Weights of a small transformer language model.
Architecture: RMSNorm before each block, rotary positions, normalized queries and keys.
Each number is 128 + 32 x the weight over its row's rms, rounded and kept within 0 to 255. Layers, rows and columns count from 0. Numbers have three digits each. The size before them is the row's rms in percent of the matrix's.

# down: layer 5 MLP down (transposed), 2560x640, rms 0.0459, rows 388-469, columns 560-639
# up: layer 5 MLP up, 2560x640, rms 0.0877, rows 389-469, columns 560-639
down388 122:103111127164124139126128060115119131149134100100160160166129080129111121124145124123129087138115097094174150102182137188105114078109138142126083092161126205170078122073121166102117110125167051099092124171108146116190135104140135121098173099
up389 110:173168062158116101172111123162160167137039151164109129093144157172135116152120143067158076091118109175101147154174141136170205111117111094115178112152092135144125073106163123097120143152133098151125070134096159153101092158077132118079108153
down389 110:145123134142164175134096119101160151151119162134092184158193141130125096227180166120142081158123104136129129081137123090131132190111164107074123105131069146120135143140127074120140166158130093130139070120089145141114129156147170080108178117
up390 102:139165138086158117148080050201093090119157098146143177076099117121110147128100138063159167158099185123146143145104142109128142157109136122143166131162211146088100119063106105217131104134164093144098112094153168167140118144129129138136150097
down390 106:120100166159161112170107134135158160136089120135058166093108126116120131142124087060180120103150174153167116147169118137156076120102203102122096126153187156157112167163140134138133149120110096133056064149110110127147108126114137127143148127
up391 105:052118159146163119112086160135105135132117080104121163094119146108048160165151136138103099090051078146173122170103123052124083172110126164146109146097133159154087159075162095119086128126159158102088112110105100178137208080087136092164115143
down391 099:096134193148162132108152125118117135102178085090090110132158127144051167135090118178159101156140139116120167105123120098143104122131152130127110099128116164121145146165154137116110101139094128120108153146120147069156134079100166181076079116
up392 112:121138106173079153145157095165149159098131072151142132137161086123136136143108139132078147176125093111126087111113144093123112076173111111088139132088111185182165105137098111215126104107155107108112209161181114121129160132134171133090079125
down392 115:123151166100218103124098128140111137092133109129156119147119134101123121152163135139189139107161149152110103152130166122145088197212099141132096142110117126152112094125237145119136131163104146116099139176099131104087186085076077115140098026
up393 110:128148072171129214158120104139178063092096128091118097177123098121101108123065142071158101138141118125154116170175100151074145109126096127102093132141125125124149119115137153164105195148151127128117152113104160136172107205061138096110106101
down393 116:148156147119083137130173096136118185123081118171086084131108140153127113194057180113104156174092106122136164109169115080195043136079089094121124128158163155095064107069094099131168087114138136135127121165137218121197134148118159150065112168
up394 075:189071097129108145093106098130142193128151128153086126143102129118138094104088174145144095085189161113144108084184121124117142107115129082121097130136056093114131155181185142054137154123154178174073180139121145118139141072131168170161122154
down394 070:186129132134127094146128133141097119152112155136147144218114107093137135139185146169156198153070072095128060187091092047154127148141135118137124118124088119170120092058075136155131149107062101156126076131097066114070127167084105169093113126
up395 102:158126106145133083129139182144174134161155064128120163096082145117067124181127078154130136123183143142127119099105094169123143074112080142087156089093108143117179157124155163100131117159119093110125132128125124177145119155108160150165094095
down395 105:123142103084089129121112157128200063110156153138100183125035141110102168144043141202161105153125142134118141175126134126151128100149137149104135166138110120149147122118181113122120152058095093132170059068110153100091090168143134157093120178
up396 103:185146125119170190096213147109118103120089141113164163132183145196088131130145088206170109126142056118146144109135095129144171176167109190163126176109094103086143098102115130125085170163132210121112126120157093143175139096046097117145157170
down396 106:141170153159103140093154097119105143150131153159107139120165156134177118118131152179067123180087125132195127106111152123169123135114090114096138080167135085138144139104133154113158162130050132114116149081087152173158144124118108154160137171
up397 106:132170122100122160163113166142145058127136128113208164151158063114126142155120162133098136163151161091193076143109129124149158162094116085121093161138159158130152143088136100124150083074067101169148107064145124111107078196104136122134119116
down397 117:138165099137156119116105117097128116133060088144133133140128124101158124128135091146171146118159128075092080069128116151148121155107085108147179169199145104116109116180108113105116137156174071130150153139111117122131178127067133167133067143
up398 091:170127103098097063173119084184095149102242061192110116147197140141176078149124100112106140105084134160098117141121144094107089115226140164164133114138170149131086123119081129129097121134138108157135146153096125169163132153138149164136121159
down398 088:150124102172151149119155120104116178116107128111043171148138161104127130113104154203103150121161145173126147149114168131118099124141109126116141097160139153193117156102132115116123143091114123139086138130144142117137174082174118124148075062
up399 094:097118098166160150157121167164116106093077166103154122106095124149107121105081157084150114108137087169191196166171134102127095181166154166154122132097183089130130110096126076127064088118103112212180142167092121173158124202116154127081109157
down399 091:124126153163081144093143174120103118174097118122095143154101169079138111097072044065162125125168129154127096087100140096210098116089103139168132185183117176154119136174203109107134134122152154132162128116094110134197184155142142150145149072
up400 107:112152163136130149117106148137141103096151090115033175125150075166136157107144090118092122141118055147141177132095153163134113120134064113077084126066114144195183134171146181197189181151123094149114112125160141159110105096149103134092135088
down400 116:119115118126130141127164149063133068108106180081137163074159099109103109136090161175137063077093160154119151115142117080199144140130102161103119145093131106203143117143101156121126175099109116165065137097129091183115125144091064103109150135
up401 107:135158133107106080113107164149186185176122094035141158105108159091185152136107139107145121095162106137032158146137134131052072109079109139093106146127113086109150078153189109161186180180106112146071084134170092142139098113174136133131108094
down401 106:124152146137088114136130122132081079128119195179126146082109161141133110155128122077095125079037177075115165123183135137150098125157091144097156166105080145131104110146132118127141140149150179157061134108086132148096162113107142124174132135
up402 099:097221131111113118139109121161118104151153132097124127143067100078113118136110118129154053125121123148118127107089219137074153066162167143104131143165102082130084127099155125165122175097132121167093059170099150178106115094141135113071124118
down402 106:111110072151150189123138073141146231118077106142183105067156185090154194135172140126138176132108172135124061187131071087067089107071125129152111149090167106137147105144160090120148108167129162143097121129136080150124153168078172147150095063
up403 102:118146104154113108127134063098143144122115139174157122108101160144161135171123088106118141158096085079179136133169128128126183133138089123166120130128082128131120149084142147111107124109153131125163143058148099166104110159086119114104140141
down403 104:186087135113125101151163169100156130137057146134147162117079121155129094170059110093112062123128111171085155172170098159150102110160109146178144110077146093146116147137130105117060077120167067122150136166077182175143136127140100143132136136
up404 107:124106135128092167197149112176083113129100033151143125139122105119080099148197105143069159110078147091113187169120129136083113143120125156139190113123144119106094101119110073129093108113125097141118159154114098081107112061107111082186165162
down404 086:086072127131209136141134103110090147101175190117085074097099138148119163134121113133101140115064161193133140145143100177116146143187192144114135154105151102128062188138096149174137192119126101179067123157135113142132091125137159190163109135
up405 126:142144122104134147127106135109169081094164160069135107180108095134115101100133118164107163161099065159121088105086169173034170111181126091160112131106051192129094146144126125164112149121158099098145093125092111081130128151106123134154125136
down405 121:107142176106100123121091111144129149082106144059125121092177057107155167095192091126126120140111111108108158168193125130151121092121150075102110102082121127101132197124072052141113161132164120142177156085110178152106116137137121092086110145
up406 107:109111138171125132145120208127088138104173100145117093217139153078142158141142158139161117148153101162159124115130129198102142081183038176082134110092127135199081147067104165127172153171114126115159166148048148150141143102088107118144105117
down406 110:118103210147175101136090052105123151161110146124132132136158082164136146151161164102097142169126138146087129132142122117119123082127122112131143141048079133165160151081053117091170083150132108123171136117170121099143154139175140114119089115
up407 098:121180105176121145164132105125212121128186105054136181085054150102101088138140182136104124146113136142157163112162135138143151112124127080141140182169142084172139130128087134058080081132131110064168134181165101117159165130142113139154125171
down407 106:162164151129046105112178159061193105118103146120086082136134141109094120138130139046139097129095138093150125106135181175164118102140110111098148087103151093116135102090090149152167102160109172118159146091095137150186096121168139133214079166
up408 097:101172114135119089105091125122114097083139141151150154138070074096161092079129185129146186119063088064137122140130165142091117182106162122192102075125095189165161150158164145162109192096126096139162193136106179074067135142211118128181069174
down408 099:138084148089080091162173133139142091115171137074177125098101105132140153153093131093142127143164116112170136183118161141132174101202090082111139129109145126080110164150164201137103090110136107172153164082193072153141171126121159172186157095
up409 113:073121106124121157114071119140181167141097125138106135161159107086114161149127118168136155152139134156111110107110175123051125119108166071159145123157113111098096086142178099105121177111129100154154142135113157083101129161126065111108092131
down409 107:147149083083120116154116105136180109122113172133121140061125121114098140114104084187111135098155159175202136134120111016089095167092175109169133093135121114080119121157157098120087170089155071130154145127156130153110145150146104095138086073
up410 091:163102152174104114204082145145126102132189156105170143143145132096158152062127108093147138191164083142127163137146147151125112101141137173104202143141138116120083175100057125197127131101164114140162084188101181155103123136115106178117133150
down410 091:122144185169129153049054101185151103110106127120113107177127143104132149161084121144113135129163140156132103058195141132131128099127106128086123147155146192129094108127101119117173115113090115122113119132123161126216149111127141092176167088
up411 086:176072056136123131122090119115125157097111169042144130103104182145112130175126099148150157159154166172111123129099134168166121148132212095135101129142109112078171094115106198178109154081170118143135123147085062080074108118118123164172121127
down411 086:186138097143099088132113166090134107154104103131084168059115119141092117125099122164183129113145173166141151144141104156139082167130126140135157135138097102133164061098090142158109151094160081117127129115157161136159101146108080068130213151
up412 112:136121119081135114141116063100134128130130148059145073111173143076152165191164101142162098102135136074143160120127123170146130153044064101135170092113117143121072159176087115125105125154129167084145098156094112108124137113104139087110137140
down412 107:064069102135134145123160127184145175132093133150089081139119123106123171080160161108094108091063168078178169121155079134149082049114171115178164143145104139107099123043088135185166016088150149096158201099124104132189139115096164142159128132
up413 115:124109132160144127053114100178096120166103159122108113128150185141158150085133169168143177154090098118137146156142122168110165115108117143148130157129107124150114145110080139139115086117101128116155141159095141143096146161141147154166060149
down413 103:104130109179189122121148038132231140126125165106055092068087114095118114155080113100154187132106091151090190134158164127092110159149161166108144150140143124152150117160185118138088098099135076075136112127194103166112111091089159159052123101
up414 091:065132128122121125138085092119114106162130160156177049144084160105124120063088142194172102137028112196083177159157110119143032102121131077114171131178136118184131150147129148110110204055114131227151096137130122134091106115124038201118113114
down414 087:147094196122161111205116097110157099164083121133134136076131131178150134111123130038129134191134094141183155086093128102120167110109085145136082121094116170124174072091123086122141114186109165107096075105154168083120118125135097127179208146
up415 108:101122171161151142086084116169179122169169110139117124095136102152109134177104125187140107138141131127112106108129128147092080143111121113155094142137099128058136157079134096132085170123134121050114125120097124137149138070119109154076116172
down415 112:104049113080135163101109153092149096099131144132080084141137127154072132107134141221152137117159128185090092107078137094129118074113111125111088157141129132108179137122156102114132091141110172157159097144116139156102148127108163169129130113
up416 105:189162133160148110100083032110129171100113080071167157059136070113126110123209121121115116147126038115120139180094130123125087094153110142130122161100103124140113181124104106101190128141106159120157168137122147098142114102125144095091112147
down416 103:165153100100159151155096116132141118121133170158126115098169130115098053112134116088170164138117118153074198153168082150133152109181123124148098171175149118113057185164073116138127155126134084154166156101135173074117173089150114108102159128
up417 082:073116157138144128156070120106135102141125061096107127098123086121128144136081105141145113148126114144175172103120111159116151145087095095123111117163141078180094136118199135146152078154136153117091138090153117133107158125107158156121154159
down417 078:101105073131146097166136144142122102170104100135180092144110124156111223147098113088078142106111146088139114109143095133123095124184112106128162100085104169152145111076139105112082160174112144196110174132116089154222134151142096175114126142
up418 108:137145075111152091108080099113148115121163094086119129141152132160161066094123088155163142081086113140112142095189098089156147121155130072106146156108130167159148178062143153141107156098185081053112145094077119108182168097062168022118064099
down418 105:130092141113163066128127052090107179139136177187118109159185159100126107125082112168164120137091144145101136153139208165113156147145209090131165130151202134126190179085138090132149131152148166100106079094107131128118118132122126174193095151
up419 101:120181107103112094141146110159077131154086129085163135128097131120132221099132112096188160124146147120118121075137162121071159096112165131102157121213144145110137127163187118167163158114172128121130119141085136088126080123172086091224211139
down419 105:104165111114086170129112114165091120135114087121085118122114089100137236132112142122121110087099143127157099157219132120126140145148146078081162164119041119120169179109109145150124109090053124154122138138114163087152196175125103103143169128
up420 092:126109061106119100162065101062137137123085160071132120151084101148133167140145140126129125115184125086123116097128124104103091157110122125075095111165175148110084127088134166098143092127130134091159129146047134150127124145172091137154145185
down420 089:195137093063114083108107143152137127099141157129098128120104102118126215130134077108112139139177120183090099157202115092109130114133125168092182064161106136120143116143108124086138144083134085095094095096115130140070064073192106102108147123
up421 083:092163120140115138137086054163130150140096121098090070182146161189136073142154104129188171118130152115149165136139102116084143084107179095171131113150071126110143138091148129074143139107089123114139135140102088122182136097105102158137119121
down421 078:128153168071103188215125101186194138150105146169172138121084062103115104151204158119183088143089139177159170148198137244101100127118135150155141101096105130140141108148145129109123092128114159113130122187139068124115168136117084145093167142
up422 115:149139119129153145146135103150103134122095106130134156163103113131133102095188151130103163132112107144138102168080097173151218135080065092159123131099177104172194165071119149139126071182087123138104174145115181078062153165160126132144071119
down422 115:154142123126129140135140215124082182126140147117103121192126140149116154139122107106064150161117132094122087109137096115078116108073132198163131149125165166101107175098103087129137111122126121126143163120088142186123108145166163160107130138
up423 104:073153112110149080150086127140098057151198118199188123100121116107164094109142114157134113110136087094212176116092073163143176057078105132153123090127131125150157157152141142127090117186115132160123102108129107169123095154165082118119167155
down423 095:116115161113197111105118171138124145139108101158116100091151044146139135151158100112146133115141143152156155135114111174080105080123101127074171116137154111112071108166169092143145144069167130108146194088110157161160092158151175129170185116
up424 105:128136104074159146116132107140145169141191106155146059099092146131165124133083139134112159169093119162139139157110090128164190119088164181116154124165127149102131098110129123115143111158109147100096149157104130117109109095126073117170174137
down424 103:103115077118186104124057085186156114174172072126079124122134089123083081096140106132136115148077081147123114134114134108124124119136104163194167141141118111102147169074125118157059131158176146083124170122077144131103107131084149113070097136
up425 096:163127149103071127148108126095081161150116081111116075125175094154140065133149154153113144142196165166107128183106114147069071182123152139171146129141124129145048130180143123137130119164097125146067120152147117172154070105101147168116150153
down425 104:166102168111194136161123116129134129106128082161097099085164053132115088099173127146140087118123157116147156136103155100100069094124140147157129099147099093141103130209102121141136149158103129140066119148144071150094138105125108120152094165
up426 100:136083110146157119109111141104123074124158066120109108142134111105091157128206114098154128122126131065051105103082089097062069150069148089130130118156109108093161100173140114148083113197102090103120118136108120038106119141172107118141152103
down426 094:161087059087125143167136196133126099201139102071111126181124091091076106208105135118092157078195109162103131066162149168165115163106095104123179149160174117139154142055158096179101122154157096105102100113074103083159091135144115076169122127
up427 091:176203071124120124112130097183097109100133151142120099084144129126116175146190132117121147126111112071102169201136123189230126106112120080131110132150073111143135101146126149202113097168187155184134114109113141113154104089123175151078113142
down427 090:129117116107129102119125201096096170166147131131182176112142130101051140129177097107153112115129113149167132185115153108200096102111131128090115194165138101160067133141155067115094101136125152107081140102113109119113134161120083113105102093
up428 084:122105164168099125089193136134133096155106112107165133171108127150130121122136100077127113096205065164195105169100086122104174139123095154168082176148064090129093115146149123121118087181157133096155124136127082072114152118126204123123147087
down428 084:201147139099089150130091116124159129110143148113058182152131031100176133138169152121128161097148122058126081111216145082172129117091132119127165115142163115130173143113073133102151125107068128123088150166169113091131140146088120148099138178
up429 138:177130138166128126131123120156162109137105173108170164125117154070142153102140081133103131124088092144146103148135112142064113136115086136094126135055138130109102141144111141140034112113169175170152135122118096170093142199087068071141173208
down429 139:136126114113122094033165086119095180127107143110120122126160129083157092142063123118123128204119125157136154089200085157147096131056153161114155071098136133093111105146172181134059067120127109088116133073170088090094148146152102151145136128
up430 114:102123175120081132151141181138117155044147124133100191135064134092092099124073156130129110130110136143107084114134178120131178120101125149130141082187100137172153099124158057190082153104101173095114156194157132124119136170110162121128197134
down430 110:139172184157124157137110129111076142065108142202095163124079147145133091148168049035072128126177172167126114106143098137156096142153152095112131104141089053079094140130201106088111131100139074129088126170189105153095095118186130213123097120
up431 044:110128123124113128159194141069090164117130114126157191157130088138120093095178140079065147133127101151102130188135074171151175057141147097141129128157089120139117072080121118134147135126135058127098150087102120123109128117135136105142208143
down431 048:124087088158121141132076103134182113150102135163128142131143131143140121151124126095158130119155170150181100121168138187121099117203089122094173097110115173135090136135125087125082135164104118105121143151165143101116155176168166206093098076
up432 101:165136086160065124109071080144086198095120113099071179071142161126087170085090148125079134193135158081084133128122135146114104147095098146176106139126119105092126121143159178099106155145157130159149115081165121119092131152180156164185118160
down432 103:118092186105126126117146135069102144097116141107081197153166130119132118098117143115114083067131134151128091164140110110148082124109107107132137111124092071133091116157082113095134150108055158080097152117136131148132151166147067135111102136
up433 104:137138152096121092162140108161103124158095102099139165096140127142156114146152101133152107132111151102148058159157077166172153092117122148182112156141123166121115149137123137085096119138175115139102116104131135111128106116119122138119176129
down433 106:127116122127100121088132142172110142135189167102163148107122165077162153134093192126125158125112155191098138101141136147076124097123194116095157137129131096144129103168153118163171092060187094134090113124190141129127117084127141174137085115
up434 096:120169091120115147182160171151137175136133116069137114145111095163127139151110116163139095113106141130159131143111156108136103174083079133157097101133119116136148144170124092094157040135110131143139052146198083146139101118133130168103094149
down434 108:132105102063130152105117167168160076079128115139137129175083092140109116084101136138108128138124113115159171065082159158105106152107145133110115194096164129102161183149059096108125091133118113161104108169211120100129137122128148094178142165
up435 093:130140128126059142133063210189085175110133122099145115106079179090105087084110098136131134133039095123119201120168099175176098107149134140081097095145097085127147110131125107154134080205137155183155161122120137119113145116119066091166100061
down435 088:083079115127103101135179169112117157170139211107119120136139143160137177153108109151081139128090128142146157125183137142101089115123093103069103112132150142144126181089110122076092090156167066062106114135096130151113173089170138139134176153
up436 093:120156086184103119145123092106092123152110128142092143145123121093087126169107114091114073172105168130163086119127123129126082142156098128122137097120110163103124141170146116070163151170155084061143115134192101109133115111151130135145119135
down436 086:137139141090179048132156151097176158177047117131133120083130148124110120149116133103144152140173106192115208137142137123107165099140161150100117134114163131114106054132140159130087097067101186133094070138115158091134141137158116142061127105
up437 084:102070120126082127166134125107113121119077125167135105127134116085051157141079154214132097122122090153125088136109168133189143123117189093111112161128147119213125093133117120116131154106170131133124121161105067100141150142144164094116133113
down437 078:089103148183070159121156130141111168165107191124148140099078159149137116187157159078128131139110143149123164120141072116099120097118125155189155088136180129139134136122156136169140116132097172113117117145110162162102102186131123124094098097
up438 102:073183138093119153138150159103135110099143168119127095111164096142114165132095127152101159135145177147123067122144120148171138121174125138068095146132118127106121142114143156148095140122129096149109116156130192124117155161118143136158159146
down438 097:169076131052142197173149130119095155101085193133138131112154071089160123133162145175088076089107093103162178106129138162146126137126186091161094134070062072119112089157063134091168122092195180158150131078161175155119099108161138091126129108
up439 104:133149161143083139181160114126156134128148138179194095158137116143139112126143190129102119125117112146118060104180066151109109069171103152151095100172149088139130180073151154097188133104174094119128159125134069099096084170139151108126147113
down439 101:154134173136170125119118150117161114190121121149132141115154128145201079114107170161119090143186158095095189143161107101133097196148102042133145124152117147066114063124133122153150164098148101117119083167159056196135122160121122152137146184
up440 084:172155146110063122051140137137167140103158179119066132190115119146117151098111126156118165140148075164146093088140133155097175131155109138112116071112135229146119121073164147115178183107133192178138091137143096135158176129118103168207114146
down440 083:141139111149154115118148103158122143131108130089168177166087065142121168152148135114103136168129138076132119081112163122123103131163172102125126163123119093169137149070154132105096113142159111153105105125156132088168148140134123138131136157
up441 124:145147142088113116154108095138185111077140094169142136123159139076100153139096117101123102129139107135145157163100174129120111104169157127086137169083132150132140132114168086164097117120125112169110057143093108126111143097051130117084106182
down441 119:132188127118138148107169066133026105133120086165084108077139195099168117163183121145140158102142163106120080171160095098150094137109145101167130118089175143111103075154126053183161135131129104120188112111134096108128117148160125065129093119
up442 087:091169139103127176125104184148095099111094160157129071112076091147155165149144129120183150154153131102114195115134162140172147126173096139154072143129103095162128066122115081201124100164176162135136106127150119144074135116165156074125191139
down442 089:148160108132139170094027091162164113129131153053157134165112076092153134180128101178173160141083084115103114100128096130098092155135171072133144117113122132049071114141128047163184084119126142178148126146133059153118155138191120088078147173
up443 109:157146124137138143124128095156075084123131157129127086093058106178140125125071150177149098135109095106163093177078092089124125156095118120081116105136179128114121142184146156060110145167123132185107163129152136121190146083141121120158130145
down443 109:071103113127137160138102115156183110106110125123133061102045156166136124116132109087153148157108124091117124168182163167151132133112142111081097079117127184120092159092086140083088126150050114173105180080079069097157110094134158118106154169
up444 111:156193103169145136177187153144161133168070122105148095128137078138140076099102105112141143148158116162102134076079120130118125146158111176116162090142162119171142139131165118120120087159141086090120165161145138133114144153139114143112147148
down444 118:155180189070098142150173157095099150165157148157140154099132084152147124135125130167142092093177134077172092102149131122129151129098134082167096123099124111178112171136071128131123145148171143096166156160168123123128099151167106129138153101
up445 095:153110100110151164078170123134157134098118157165056135092082121118122107126142110130129171144112108118180085120176116110147140123134092176109118097164076128141190150079109136143144092151161107205129143218165100094073164122155084182106146133
down445 091:090159095105116197094139148142187154110129176041168129145149166151162097108141206167131170145129101115191136112132139090133130126145056123102141114150105115138158153138113106140104103103164121143082098157112063080159056079148160162116150077
up446 102:160070153172151193103138099141155105138134160148120153057135148100132101126143090154117157073124088056140102119159123143160116161195038121132174098131133131141113187135190171147148116217115098144137091117153189166226052134183096133130129132
down446 102:091138127104131145168162130171112150092161149123165118125141122147143137098177170136120119129111075163091113087149132103152132124171154112131159140079124066128149087115160176071127072102098139085064179103108146110156107146138073106133175088
up447 106:169096107168090117103089072163080132126114193139108091179091191106128171128114132130175113166180098095181168149082137128115073128122104182125105102108095116097107077157141173127114088128125094146129117142111108056135140111127133099146154145
down447 114:102115097125149125088181141138141127187127135139158165166132198172098166111093130120137152059109127132207148148182096145144115080117102128107173160128030117120118130180125103163164118070170129103140175133110171122122155162151141138116127154
up448 111:175151093105092159146172167146119130130125086106151152122161126170192065119095138133160118082159128157142075132097118144111131147081125136135144146136073111180153129103161147133087136134132118160125137127138110187112205147115141140130139110
down448 099:111094023150063148197133152135070156202150088153156120123148114139149112127130149119141139135079136182152113108148114129135038118107106162109133100116143135125145151114117144081115118150113106132163122090105129154226053129134134178145100122
up449 108:190087115212065115166122130173108107151125150136161188100103122137120141121141050136139136091075127127049159128074180132078129095146127126151086145140164127144110169159140194156122097110141101056142077171106140144158089097101150084123156183
down449 106:132156103103145128152104112114150158146121120117148147096114164163093077125111144143107140118147138066070109175190108040135143164134181110149133137111115110140140119154138087176110154088130103188145099131126187145153155162082116142053175142
up450 111:146165124120132120151150066130148134198137098181168168142135074039114199112144087091127124104156096131157137072104168146105100160133089142077087158128145109130081143145096160168107115081153136203119160188115132159191147160153107139143170101
down450 107:078177146199169125137098085136122113153108160138135136137158119115107094110143155125129050124132124183087141146122142123135152145156122110178120121126121112163095154160137147119120119162146149178131152132175133107060112110128198153120098103
up451 083:144171161170099138141118069089114118115114055189120074093126126146126111113129160095174170113192113153159120134156136086180132151189135130191115136142156118113120146116070101146098186076084147127106150117134147145171064158133119143162089150
down451 085:114129103152093157174145179116098127079151093068123157142080144038150124153153133127102123132182125148133175141121113121094151147166128196077208099163107105170129213114096130124050144127109134079136123128151172176112143147118162190083065090
up452 109:096068119138158117110117095114142118063160156111079120152111109117147143126181122159132102165160178145120133164109146180126096115076131152098107179097162128124111105088202127135129095119137134148151228079102183075080168177122130103111104127
down452 109:187190130138144112132130113146106144155100130153156128163103126176183143137094105175124162087151084097207095143185158100093110083110162135092177140151129106148152145133132133129160097121140141097077120100103114081057145139122125162094113116
up453 097:090182132139106090098067112163157105099136086082122117105139121107074136143148091122106043139120130150176126095098183111157128139066142112117174120101041148157162131107131156155079120127096139112145154134128163168104121088161113133108103104
down453 097:103150065170159134148074134125173088148150114156162160160135091118095193138111153174086125132153149118090175126136147159073122170179174118174169144106068101156127126174058146134105106170079123117132060128124171197096110122118094196121158164
up454 110:135156166142151149099170114098098142150111113126099109109081080083116113179135140135150125125076123120084131123145146151147149101175137118187121134140139139118092136094136148109153136121082145092148147101135151119112172123098111108098075153
down454 097:154082104138069156184065096175152140146116132116147125161119106108141180095066097089153142095174118060165136132107137089150105084099088160118087101080098145108114081092121148124131132137105200141126122136164088135128124175106140119114157161
up455 098:105100180156179051110080070145123132138146079090183120070124208081166101162081124113140141166114154090064153113129144139145092191127118110094132118092095163125129077107097165040097140129198142103107118119078071097109152082139129130133117109
down455 108:168112171097104157134081128183144153215177121105183060146130170117144199118020138141199109150120146083131106154147076129126157115147177143108165158111135175093116159100100132140133157063177155143139112142075096104083124156101133143161087172
up456 099:111076127095125179104087141177157113154111163130177125118167175122126144101068163125151128101129133103069088067097070096109042130098075123103124158085087068081166087121116135139054155146074119110175121162083097094094099143092152148115188084
down456 100:209144083151169124178082162073085122126126120074087135137113120119115156111098106126133040108127111104139148113181128138175124130120138111171130128099182102096136080119137114121175112138156079124152165082162138141150132145149126111142131147
up457 108:154119132111178150165117129066162186116121149151208115111193103103134122151091120113182102162137102174102125088074169140110089097164093117185125110130235093137093141125142147131112136166120127100126146140110173104147136159121176156102182121
down457 106:136100140129107082178084142087154092138154136139151108079142148099079093172142156141132139129082216133134152169103186129103115168129157168169150113096155141103117101100091162157144169089097131155152112127133177095130122131104172134084122101
up458 091:105109109146061113147119085122119131107165173131176180152170088145103117146162171123119080126168096154136131087147153128125110142165132097151138080100124169111143151099137120170164134112125136091070136093172145133069138114091105142121169179
down458 088:120128112112144135169132091115091115180110120027110055154138103147147110164133107105087088124154104144115138109127075104127131110096164109122143150161100156142132074107155123137173134164088120082143174077114146171137180117122083142173183152
up459 109:085167192159130164068188161073152116081113156114143110100129146092143141078154136142109179133118074162165091152147085161107146124159106135142143110154097149137077126143101115212127169146148146179083160132130053152151089096052101124093115146
down459 115:156153139086152133105168090095155139179108136093076134134113154178117066130120139108096184123132178142096083160163099087118126191129171110141115115139147134098174173135146143225118152119085125109116117149125113143169149160135123107136126155
up460 090:100095111087055137141098125118126138113094150133138107174164103092142144178125117154098120174098111179098141157143122152176113131116126108131116200143156129180095165068085077147142137131062185130155153156158211140145124117141118194115147141
down460 084:171125187129107048157122117148122121070100167080029126117114079124130165124085109107110146097141136079154117097136117130169077117130107179134151137139132132096120123114149163154089136197144159141159145177186137117049082154130089173113074125
up461 104:127133153190106076120098148118112179032120096088173086106138098171175165126098124154086141125146166113101129107100143081134149120160061129129121135121108086144140108120190091129102155101098145134168100146133177144077147063184129192100103137
down461 106:130114154117091113194129074125084147151175100152170146137114137142160126086139125173113148089161102111197161124130127110092145123080135144168081151085100132150087128113108137063106153118092181141107129145127157061102133097124131196122105167
up462 101:142149071090134131122102130126142127118147084069140171057118097147158092143148107101157151148200136163078144097055198148123149121122096123139112114073100157165111153113131159136096167156142105123090067115097092157141137118133139083105114159
down462 122:046140173168136154175198163042117161159082128121135151104065151135127100111114144135157082207133196168086157131179161172160110124139189124112154080130126137120108068115120137149145155145139093132115107090127205117091125108149101123165160110
up463 124:174090142067169197106199151096158120124114112125122053138175075138165131104170084094142145155143099113137131116059110125096125173124163148178128119127084163058150118106089130098142141081097078150132114076121165077050118115152164102113147103
down463 114:162099133111199160101116099115122167071112097154127173164098161124103156144180133118146155134098103068118118117186104108073182131116154130141142125175077134150146097217108128127143177118099102104099137093096143094119078029098119179135119108
up464 091:163104094166125065147150113169134109201121139171105121170144096127170130135117098112116054099123081121146108159175147123145150104097154127082193100121111137161111079111142112059106136044121174116051156100140131105112152112091097162145095165
down464 084:158128146181125135146124123102168129157134132105126119180127135137181032143111071070097188136049180086115120132161105140118120100189112125114142122137196126120088163163123114170107174141143094100163183109145144108129141092119183045075129101
up465 111:084167083146147096106098120081162159144122201076141140112119114093139150115145141135089108141115143101134131170156145131080109105101118122107175093089160116148160100182105083099109111158113110144160115094214084110144156121129165112155115074
down465 107:084145198172106126137077155170112145053126125120104147085130109140214189094226149180180133164161092161157144156120115122113127083189180134126131136140180128142141113102230139125126124118120119144147192151170146119125073160189112078121132155
up466 094:165102154104185126163066113099184109068191162057157132107156095178174096143159128122099093117148167154144121187130094161168139115122119115212138186108117129196137145172113139083139139101134149135081148097119124129121081167145149106106163133
down466 092:165047104114047108120104130181079136152113111121105143153142055089130195111140125116173196163149152109192112086120167145136134092154125120142188101100072159080141093117152124174106105147146184156165175151168065174100104148110112129110147153
up467 124:150088176153166135168089140162140126123096179135101115131142088085145129153144125150139145168152093139173180131123123138078164119174102079111131153083184113157145118124101105137104109145071153103087088153144209107145140113158194128143130135
down467 121:153102114142149068185083136141104139089153129089098110136141143153108167125133132106129107137116144123110169174116111137134183133099137143159130142171231095119100118117113114081107131089105159103174124102113117172092141054158156113145119143
up468 082:106094148169118089126089146082163152166155117122096139086145096132130129154120095106065064141143161142139174148137159146048075149165108106123118058102101076204115094117140135156159043160180167133126136108140148133110146131111174134074075110
down468 081:118136148158074139108127096173098091112144123063110091166096055127158176138078069120188178148095093104102169189120165089153153117144192117142099151154106161098157176110164098106141182146174092215119145105072087139108131075153152183127107137
up469 083:131149153149112138117150200056155172140130203157199121118134121135143219058063140124165087170123125103080162154080092141078122105208119138170136105140098146141118123146165105115151153133135122140116131117135074108082100096161102109145139143
down469 080:133107166132118118155093071172151121173128153070144115164169137069123136120140130168162137099170119111130131143140179189131060133116119142109076159158148134110145132079108070177159128161069106102126133148136129146115133154115126104142109119